Weights of a small GPT-style language model, trained from scratch on English Wikipedia.
Size: 16 layers, width 160, 2 heads of 64 (1 for keys and values), vocabulary 8192, 5.74M parameters.
Architecture: biases on query, key and value, tied embeddings.
Each number is 128 + 24 x the weight over its row's rms, rounded and kept within 0 to 255. Layers, rows and columns count from 0. Numbers have three digits each. The size before them is the row's rms in percent of the matrix's.

# v: layer 12 attention value, 64x160, rms 0.0448, rows 32-57, columns 80-159
# o: layer 12 attention output (transposed), 128x160, rms 0.0558, rows 32-56,96-120, columns 80-159
v32 099:119116139129110119117147109125125171117120123161130151117106160123116173081149170122117116113109125144109142100103166128131158145088146122170135101141131112119152112107092118113124143092145095112114150108117130153107091164112145150100141139
o32 064:141130110148106122110134153156106108138105175143165118137152126134083149127135045167134152126113135118142099149144121099117105137174143123064129175117153108144091109150091156117126105126127148102169136132114111128115133096109092117118102134
o96 130:104129141113123103127150135151148175119117135132130156110102113143130154150101185110131096086126106156116114131078150144116116143081137147215136140145146150107146130130120088122137127107157110113137128081142123145140106146110185157126140125
v33 100:171110131140124162142154131112133139127107083147132116116135118099113152092116107116115129118145145138167107118115124132118091145131155129152124132144098112131114118141121139151155073132154119202118137073120083176116128116168146118139126118
o33 060:151123115144119097148117111149073101146102173089156102120127103147132154147145131124141111152161157122097158146098140108129135126129153165064135152109175109107115090139114102084104135134112129109155122170137130115139149163123141133106141085
o97 128:130088145132109167110142128148114182144104103139117108106126158128103132105146084140092116117138122153160099132114117161111138100142136094157087131104091109123129118141104129134137101086126143151088108071104105175102119096140175104149113117
v34 094:123165122177082088129131156108124113106112131139129121140119165100119143124167092141098147116092120143144155136125151140125096075111136122129141099051122113112152114132134124104120132200140114111093186149090140140132133115113112155165164087
o34 063:116079088140150103083156115078130124161203135136114135145120117121192106147109170136134112101167133125106123100149121145146128175141147121105133130135073070127155101133133129140096114123083167148124151131114146131111128145119123162136136120
o98 120:133150171128073105159125118130122131102079127132136123138126141095116156078127141131101127131116118133140149143150112144094094086115102121132124105078171115105090136146090120099141154155147091149120155134043120121142158115125102101123128099
v35 099:108154153103157159163129135094111058123114130147134133103136076092106126143120154172143089116157087154139173143110121074110119159129102165142184148118169160149148122117142136105152130099145097097113094159114102119068119122117158134143133111
o35 057:101102129158103111117094157127111168166171106123115156129110202142114164098130165084100134096115176143170083099102149161128087081153120100143114090128117102113147143129111124147133109151128156181180162097151138119149098150106161133085130160
o99 127:162165123097123130131118119142122084168115122131162106144164097119147079172121161161147099117135083144148165155155115093147161143116116133138164155097168141136127138138130150151128126121132105100093113105117125128075122125129128130121145090
v36 099:124120114129180103129094137131103155118139120137092094109134148173142120128172155103126130126154126127172111108116134109143151111161085107125109169160136094132118138155140174106160146172118112178176114092127109123125108112165099120151100111
o36 061:100170130128105145119132138133139129144089127131177136174169137121118123120089135157153137074116148087096136154139152145137134156152160111100094150072149150150105119083097138131105135129113123135162116107117165122130085122107186122117121107
o100 124:131110096144132126116074138119097112097118135114083121154144152141108119130155142127138082102123111130180109098099116103149162114129085155163095171150165087119147151126169160104163119176121150164143118132158122115129133103155099124156120099
v37 100:112128099109156160148135129124145133121124138097089096148090127132134118088074131123141134119087121101126153124117126154129121158182120112080186130146084108139122123127143105117173082145135091122123125155176142095145118144134132112088129151
o37 064:132110161151084116111128102121180110142122120187138145153161136127137127171094138172125134105192098133131123141126112115141107123130110121140134097082100178126082134127126108144127156141115170115159118114129136106105078123100131082158115140
o101 124:138157081092119163149153119092131115083132118065099112154109120092126094117129112137145151130086175137155127123098138122117157130139124133101141100132105125116110123119126148173122122134141077133118160139172123144166108130153119130105133134
v38 102:141125149087092123179121129190167088152143142124167119145141087108155077127124139088112133154081091073140126097145083131120144126119071148144146105135137129135136132135110125112099152169118172144132133108136166149129105105113125118148119132
o38 072:125092145150152131148140113112151099095125120096153131094115150139129130154151158168102102150129146146119179151125164122128127108094123098123115109069100147127142106122139103146136127088136136102084140157122056122113185118094110131101111083
o102 122:142125137066120133121096122138110147134114148103151170122151091112134111125088129062155105141115126110107125127156072176143162129128087136150145120176111141127144128159092140096087121182103146153152116112147151119154077129154136084139160124
v39 104:096139139055093134119137165112140122175151100130113118151121116161171151154135131142157109121165139112130104186112096111113162137111144116103117128153077140119115110129076154125165133137114128110115109153100137113154080156149134128111177162
o39 069:162095140154158092176156166121100108124137141129135115192118131148109127113134164116111137125108173136108142129112129138101121116120129101166144164098167109152120158140139112130110096109140098110105146140102102115099175111133108152153108088
o103 131:118174134082113144127107137133116161144153115135114129114090095135160133141125128157123131114168096096091119147124111115126169106146152146088124118145076136114159072128137136096178135122105139129122147144153140170155103154101117147128175167
v40 098:120105169116120151053114134169108147136154171111126153116119140117150114142104068083105148153128089120127135137128097111124152163146133131128136125089122120114120138119160107101138147113118124153123173114107077144126136156176103113105090128
o40 066:108100122129142161125147147105131151131113111136064112185102145117093162104117162172117143150121158164146138132124152121134133138103158148120129179168132127128106088136117133155096149128104141088139113114123174130091149119111154119141145140
o104 120:133119108100149131127105101157138123153154151157128138100133102094144118160093072111120141153152134099146153122167079115105134128117133102125109105107109085118141122115114102133144087116127089144117123096144084115147119163169119130129115136
v41 100:117119139095105039163067112137093146090157142138125094130118154099145154146124101119131136104086117126132156095108078097134122117125127125156149138127133105123105125112124138172126143079099102142148141134124144103130170110113149115123092117
o41 062:140123148099156150111129112131131149159127124147135125119137105147133130108102129101145120132145141104124128156101174174117118160134112137119144153104139155089134146082109095106116083188113147081116133119128110158117139145118087110146120170
o105 127:121147118135127118143047136136071125109116140133164162130107139099159154154126100116111122118105140134132143089148076086131120134121127116154140121161117094147138123120126151159125148074095095147127098139129139107132147089134162120141102103
v42 100:124101163154124137122117127100134140145135165115138161162131103109130115180136128136156122133103142159167136125116140113140123138150139137107174110130084148136071109142135111138117162126105066104141154092163140125140142153130134098144140109
o42 062:136125123109157121143114149119138167123125125125152107141133142137145140080103125131103108125177141112106125123153121137097150098133100170155117181114146148101142121117113133129116129122131161147131094123124134086109121114097148179098123119
o106 127:150120159129143133136140090111132143139127140106120129133123101099129123166148150134126125123092154162138130160129147114149118150147162112120144094151107134142114095158141093146175113136120070126131124109139120174158141144134124075147147100
v43 102:087166174144149118121148107138166142152088131120121148138160161126106116144117133127161137172114141109132073134121096081080119120144126117087095106152129088074133113107148118111202109126103134117123122113128116119109170138111110124140159068
o43 064:129059138120118096120118111102143086107153084124132132136096085085137099122128123120122166102126124169131161129129111141179118135108156158182158089115130167142138116134152152142086114151120129130140105120134144077122150126127137101119141135
o107 128:102152148144122124112142115155143143172132157119109106113162149168137127120125143125120138139115122093130080111111135132097159120139124095085084153100132108107132131093128098120175120103121147136100119111136133151126137146115129101151131087
v44 103:158125155108134145144108149155134114104139164099138104167140143151146098115135145098149169112121135164187109131078113114163149154171136084151132124080114150143146141143189119155129088085123113152157155138103172153093106122122139102144143138
o44 063:105143138138134085092118084092112144138080144153134125054121141113109120114130117144136068129179120124081159142140151123113091138094136132095134082149106161122140103110128112090118143129137158162141104166184110114145103124119111146117076104
o108 132:149104140132111183149128137172137135087159174107139150146145104141111151143152128075137148117095140129138099107110111159140140113157154107131123115084088099129131146158147124140141126089161078116120136147082141149094114170126165110130163083
v45 097:185113112085114121133129133139133093133121113128120147115115122118167162170132126105152095142136139107142132114129170136128128148153154132162145136086127133134145167174102148096130129123148128111104104086120145138169159112110144118123139147
o45 063:121124156174127118125152096132136158143140114089125063132110086139113107108136147112092139147120124152113124102140126120132122144139111116118115081151141170131136102147130135143171151093129140134109148156163102105087124104145090103135115088
o109 121:152103070060109141120099130114119118137117133152124144110134173134131151140143137108157102145127115113158150126123180159104122116160164121146156115107111111087121148171112110120099138157143140089134107127087168120142166085114139144110102151
v46 096:161112140092167124132145129125115134069116086137092157137164111110111164124080124091104126098166092116106169100135165155140108114138100091093108148088138085130126109162143121170123156128121142120078148158132122152147122134143137129135119125
o46 055:147103154149101136109110100130081151151130199137169113099119115109120154152155163163170131154131156135119110136133133137137109101141128149137161097139075122142162111140149121097181161109142143107156100116128135167107147123131124115096138124
o110 123:107107109114163128159153140111151112097082074139107137104146145132145136150104109096091119109135159141158137113153128143103115129129117094067115173128139092135089124123095155144093125128140138147118172133157109116158097134120159153154120120
v47 101:151078137148171092109167145097111135127130141093111118140077122142112123121127121127134096164163099118115120112141137115136137112140145146096112102118127145135175111137157150120067151139127095139125150119113154099114106083146154205164158123
o47 063:088127114152117166168087154131170104143175132129176136109144138125154128113174166111131113136114144094135119146147117167180114099135099095161111172089148146151120112117137119133210135128134136098152140107122132164122106140077130114085098130
o111 129:152105132136153100093158123123103156107092152110090115147134117124091164127122095132111098141153116155131119133103134103120135146110171157115150074127140102142125137137113126127101158132130146150113144146126135107100123063153129168136146114
v48 093:180105117086138096135115101130120133125128111167129163108128100109118154144133122157067100135105136172136112168132129128129113143155131127133075096141133124118132128140133127124142123104130127190080113151146175148151123143165095162117128129
o48 061:097142152155143152141126104139138112114088140110170136128145126163155094126166137127185099138099108113102146132147090172079132124137140171139121117127113161125138134120142116123152149131151121105144117137078082108139113112074112073093125122
o112 116:155120168101121130140108108143167128143167136115096103088091119118091178143129096110085103110159162176127120134132176140169123149118128098148139120171127107160123101129142162137127114114113132160103098132128159133147130167175112175127130127
v49 102:124152111140175143164119082105166100138136114124169117135136146147159127101087076127093104154120124113118115110145141148093103114152087129166098084127123086137139121126152122124152163154083147089156129141145150127135142118148145096142123122
o49 062:104116149128113126112116115109123145110141109101092087133107132095116102096161087097159128134131115140134135123119125132171141162068156118093151181135111164121128117146129101146110097080133117105120139091110146126080127145130132144102142175
o113 128:134134141125168113115160104119150083143110101121164123126165103147120134148111097133089119144166095127139108132096153177103121107188123145145097096129120110141131126136138138090149142178078135114123130141169134114160140134132134095125120109
v50 100:113091111146102094114123077154146103100095138121147165120160127156170148111119123127105114140108117125127111105119102144146131101133119132141147168128103130100125181145157143121141118140177131128170141139116150138120093092083101174126135128
o50 057:122121150126085131130126161085106138168128131117141130132128102142129095092130139105111153127168106149130125144122173139139143147131126106127133153125087126138153130147121144181130130144130110153101099141109112121118108138148086117146114148
o114 130:134099122154130109114104066133120138075125124105129136135156141100122123108125117104115125119144114114114148069101121150112150140107094114164145114168124117105138132094152084108123138118148107133169126114108135139116077139097123156115129131
v51 103:138102147120129127153144119132154116186107127124108085110100078135126157106202157132102147135141161153123129134122095152097104112122152172112109124122133120095148069152126114166114141098132107109117149098148090106120110122114148135163111112
o51 064:113148142166103118128121162129108120174132127088130171145173128085113119123107078147144112118109104125124131109124159141137100148108126127130141171138098098133140131105143104116129109119108089108133137152111130157087125132134075150143122144
o115 129:141104125089152123137149107098173163186119121145142087112094098158124157091156155103122141127128153113158142143118108119115111132120143136112145150155151172125152105139100138124118156116127117129079157100123109094137118102123125104120173097
v52 099:101112124115146156149160122111148131139132158128130131132138172131120136150145176118111132085111128157108133110088125141099159112125112148097122127097136140165128118168171136165178139093142171136169127130108125100143124178153112164132073087
o52 065:144109157115117099118151078105099135150139127149114122124071106140158114126144072129115137145113105149167141130142145136140133125158127103160130096140101117125072129131109100107143134142126112122150128135137131111113125078149142084160156137
o116 124:108104118149139149103130158140106111143144127147153147134111158128096160158111150120114143090110129107100149124085173142129161129111109131073121144105170154184163127132158157175122124129127148149145121143124120136135139181105102142146068090
v53 097:141133107140156121151111146143111080149109131091110102176092101122140112126129117118101070156105152168092127090117144131109144130127131127139148129097091133103151153078134126089120148131102140114154142126104156117083096131147146103079129117
o53 057:120139129143141140118140136150130132116175111166097158135160149150139134125111148127145140096151113055169117163121104139155132131127100109141119098144149121172124081126081113152098185178120144150094086133131136105155103133126095130167108133
o117 125:124129088125127118153111128126144104148123146119137132201104102101152093130126079109086073162110143162084112093115110115103115137154133158136130126081124165127136142111137112121137125111095139114163161141142118116132130106147174152090129102
v54 100:147150119122086101070097135086120106144133135161151158090159118130120122102109143147153147135090143100100115109125143151151146130130144145115112095179163165176153106142143103143140116151103125146073187117109116134102121144108169115139113144
o54 064:077101087131111164146112140136122144148117159112094126172136136108130162164130114119105133142139098098103151130125125157105112128102105133159144162087101122095147146096138118133131111145167147120156057116109134146168129147160114128093179150
o118 123:158141117115102094082119150099136108150124134168135112091135129162117121121123130123184162154100139130105096150125143111146126122163156136123090109132170138136123130129115114130149114157131089144077155131120108156092127123116114165157097110
v55 104:116129166090134119121112177117096151153127141127081130170161107143109093100114146170134132161158111110139138118166143104107118109129072136141135117098126139139129098160101140169126104121110156117109110167125096156124101082160132122131116145
o55 058:121121109150164130139140089136120097101109134162136096091129155087151173121160125082095152121141142127123132175112117143111142146107136110114150103161119125124149158082160109104080103150177118126124145118134167144131119158106107133161137073
o119 131:132123169089113142118144158132132141168141120084149151162173103135112082116125153146131129164142114101159135117185137107146121099138078113121128125087150167140137100175121121153113131120087141152139142164144110150126096085141163153113109152
v56 104:154148145104120094142172073156138148155131109147118103127141127131103143131094106141157167159091155091155121108123148155127140092154139105180152151156130125135171119120110130136112159090150097160127076159110162113103099106117150126121092098
o56 062:134141160167161128138155188078108126133124135098139178135111161114127121086171112122149123113144131174102164137108093102128113118105154141090129149140133122124112122119131119146162095150127160110132117108179093102128147140136139131125179178
o120 132:134131103106119130122146105125139133120134117173098105121117128110097142145092146125135117158089122085144102115144144134090142116158109130195147128144113152124164143124143122114108141083102100143114133137110173142113113115105116097151127087
v57 103:154126099138156117121143106130102146078145091149146117158139124126143168159139170131130126114130119076105138135087136138151130133135115132132101139132134137117142113111103147110160106113129148107137161135150117146107116133135120156121131083